Part of a small language model's weights: 0.474M parameters.
Each number is 500 + 25 x the weight over the matrix's rms, rounded and kept within 0 to 999. Layers, rows and columns count from 0. Numbers have three digits each.

# layer 2 attention key, 64x64, rms 0.0528, rows 57-63, columns 0-63
506519501523527485529448459452502466524465528499485509490495541483469466451500489513469524517532553459523498493521557526493475493526493509521536512515492541525465482524504491499496523522498515
496469462500522498522471514459488506492533516521534507508505509513496458529492455540525515464507517543494533508490507480532507487467510482501466547534488483481527505480525491503521485559543525
512479477484492524484535469494506503468549499505543511481453519517513532496519498511469532518494522547518491520511470486490481424485503497481465511528484540497519498474509498501537479510466506
481515474469483496483528527460490473473535484540510470541505535527515484511472483477499522509495519549518488506515441504539471470472493507494476533547483486458487539487543512495513497480483520
512537492519512483496487522482496524518440503498482476501494483477492489499496468488486505455487527475532460484504570523472491505503491506517531495480480504510486486523501467499485490504494526
477524490496497486493504529476509490476542497505523508490502501512510494487498481475503530519487488539491493511481464483513505500492496536491473530512496477456485509497510490511525504492474505
491496519503487509495502484516503519487554477503521518498521527541551500511512510485529499515492480549512486499499441483515525511509513521491499532498510506473493531489511489496526487498537497
# layer 2 attention query, 64x64, rms 0.117, rows 58-63, columns 0-63
469484499488527487500525492520469498510517493508523513475494498517511497483509514493504485491465484519533505511472446494508489504518503500502517502494523487455516508496545507514522484505500499
452497480473519487492530482511476468503534479487528474478490512519515485482505498507509506509476473540519510504474409483519483515515527511497515507494533500442493524500538512526538482487494488
466495481470519485498501474514460491506517480514509501475500498528514486499509493493516486507470505523515517521498441499505484496514485493483501497488523496450507506495540487512526463494502506
535487525533489512523484531502509523519419536491481503509522497478494491486495474511516451491522558407493508468486653556486503507476457457518495503514468482605492446465490507507447491508514493
484506494479516486488518485484508476474561476504515497494481507508496519497502520487487561507494456573503495509513396448504509498521528536493498488494511528441492553500486500486554515478476486
476515468459521484483524473495491463488575487523520527500458505524488517512512532501484562533472449579515493535520364440512500502541536559495492481499527494391473564527499499494566502483464503
# layer 2 attention value, 64x64, rms 0.109, rows 0-14, columns 0-63
519523518472490504542475521477508506480479488521510441513499493470489513521521476529508498507534499508466491511505498498496481499511491499484474518479509494498471500475496516521481452473562492
508552481484485532502503504493498495511496489536490441512487518493495504520488501533490511514507531492497492489504510486497501462485509482498499526512481490495443502484477483482483543496472483
521496510520495477492523510529496456499483521470494513488464513480500529495521516480478480496438494492470506476497500496506520527499482512492543465497504503481525516519524510497517519486476487
473480487497518519518483478512470537475500508499495494492464483529517486494497490471515494520490484497513488490487489506497493524499482494477518509500489462493549500508532506470511488512521527
477459466493493504474494468463475520451486470472533569517561473540500471508490488496473496510494487515497461517507500496479502565493504507487514544495532473511496507473523479499508482516562506
518452476484506528534485494471495493543518523538518488487463519510529509474493506479458523507498530515458504472510525488511522457512491488548504516518488494482474518533499477469485519491508501
502556536518515510501487503524494479541484553501476476492468526486506572481521499500491501511496528493480531487469491509507504496497495482479513472514459513484542511522472493480489553483472490
458440455524488494511471506495498557457494506503510521535522503579487414502484489439501509493484461492496494496514494490544514489472469499500474547539515455513515475480530489527533460537526569
507457475514479503487456541487526549467504507506495532526567540503491457523446469467493506474527489494483458498526527487513497485464503474504453541525483485537517488461483486479497510516517549
520513556496532475482568510537523484523518473476499478482461470471488536469550573532495499533474500507510563500483480506456521554539526544506582371424518517463405509532496525506524531484424461
494472523482521517502478506502489476485501511490517532466506499507499505501499494493507473487500483489496486531508498512498485491519501497471504492497535499493552511498535504500516473512508519
465473480484512524507483483501448486497490500503516530466482492545495499493467480495488490506475501494518499537487499518515477500521492478508476532513536505475519493504550503509504469534520516
471483491489523453487500502499478519513483488487551501469488458521479471466524510493511460503450488500517502572481485495481486518535501514486521481482554499486483505510533530528528467517483514
521524505496491537516487517493537468497514522512492510516500515488477513529482504504512526505544502506490485460499516499529518483454519492509484486504427504509512485482463489456478530485488476
533577543485525541490525484524523458504514519470482475477433544469510560510520532539496516496528504501486531471501490489497545497526532532468541448497455538470525540512458456426506552419470431
# layer 2 attention output (transposed), 64x64, rms 0.0903, rows 0-14, columns 0-63
496525504532446500474482503486562516535519513526473525516502510495493513538493493504473530497531497521477500476523497494518498483453492490498503505491488515512469510507467479457481543485477514
524531516527462509492489527485550494497502505498501509514513495490501512460509527510495517491534449497479473491508491500496527513490502523481499494481458483504512516520438511458478530481498478
463509497496528515524525485517477484515514505487515486474488479519527480483526487492501450501481494516522511514467456510495503505545511484490503489497534499462518490497554504530525452499498507
501480480492517495507512490501459478496473507486494516469508500528490464496472481518522485493504495476519524514474532511508469505508481501496498521511550521501486503472565507561503469509524517
517470471514473492534458477530493508516459494513459485493470508520480484535488486512491533483511566466507540493521563514507452493479472484510480539513491545522461474489493500515490513491518523
503596514508469523504513519533519464486449513485443512517490483514520459476491506507502486498506440465524474540498558504488514515493519545457534475519519489493511503499474476500472498518527486
486530521503534518513510504504523490506537506489530506494492490495510492476505512500506489497483417510521482498494435494510539508547523505499516475477534473439504520509495512505504487477489483
531475483465470473497522500467486513476440481470481489495510516459461480514459472507500499503544562479486505497506593502479448517502497521528485522524545521546515489510522494527498511530511506
541506515490449490500524508472535512483454479488479482521496510447478515510486504488479543506538520475475475483514573497472493512486507532522487501503504504530500495514427496499483539511498486
485462496508549505487485508561464492493542488517535510474502498502537549492552495504505460482459486540520536502446424502506529509514520470481514474486477487457549506500542501482515459493468477
477499477504500490508524477506458504513476511508494496490500490530514457520485493473511466496463519494505525517492518513505459498510471503501495523515544504513478473496558508538505472517531535
491497455503500487515494485497456500506470516498478493497508481534499441504491493503534469501486529484507520522517551513507447506482474499489488517509542502520488479493568510544496471521523541
478444475489515495515500471516417496517505497512494492481498505531511490525490472497515474489469547501519541507496502513508476498498484455509483511503525495497512461489592502549501460521519545
541536522514489508487507542489568505482494502494495516522493491472508523488504522498491536493521452494484466485493500497490544499515516530500517495492465487500498535490403502460484527488481468
490527515512543512500518523514539489500537512516536502474500484529523505488525519494503504481473403529517497492475407472504548507540516499473522511493494495446505515479466512477534500479495463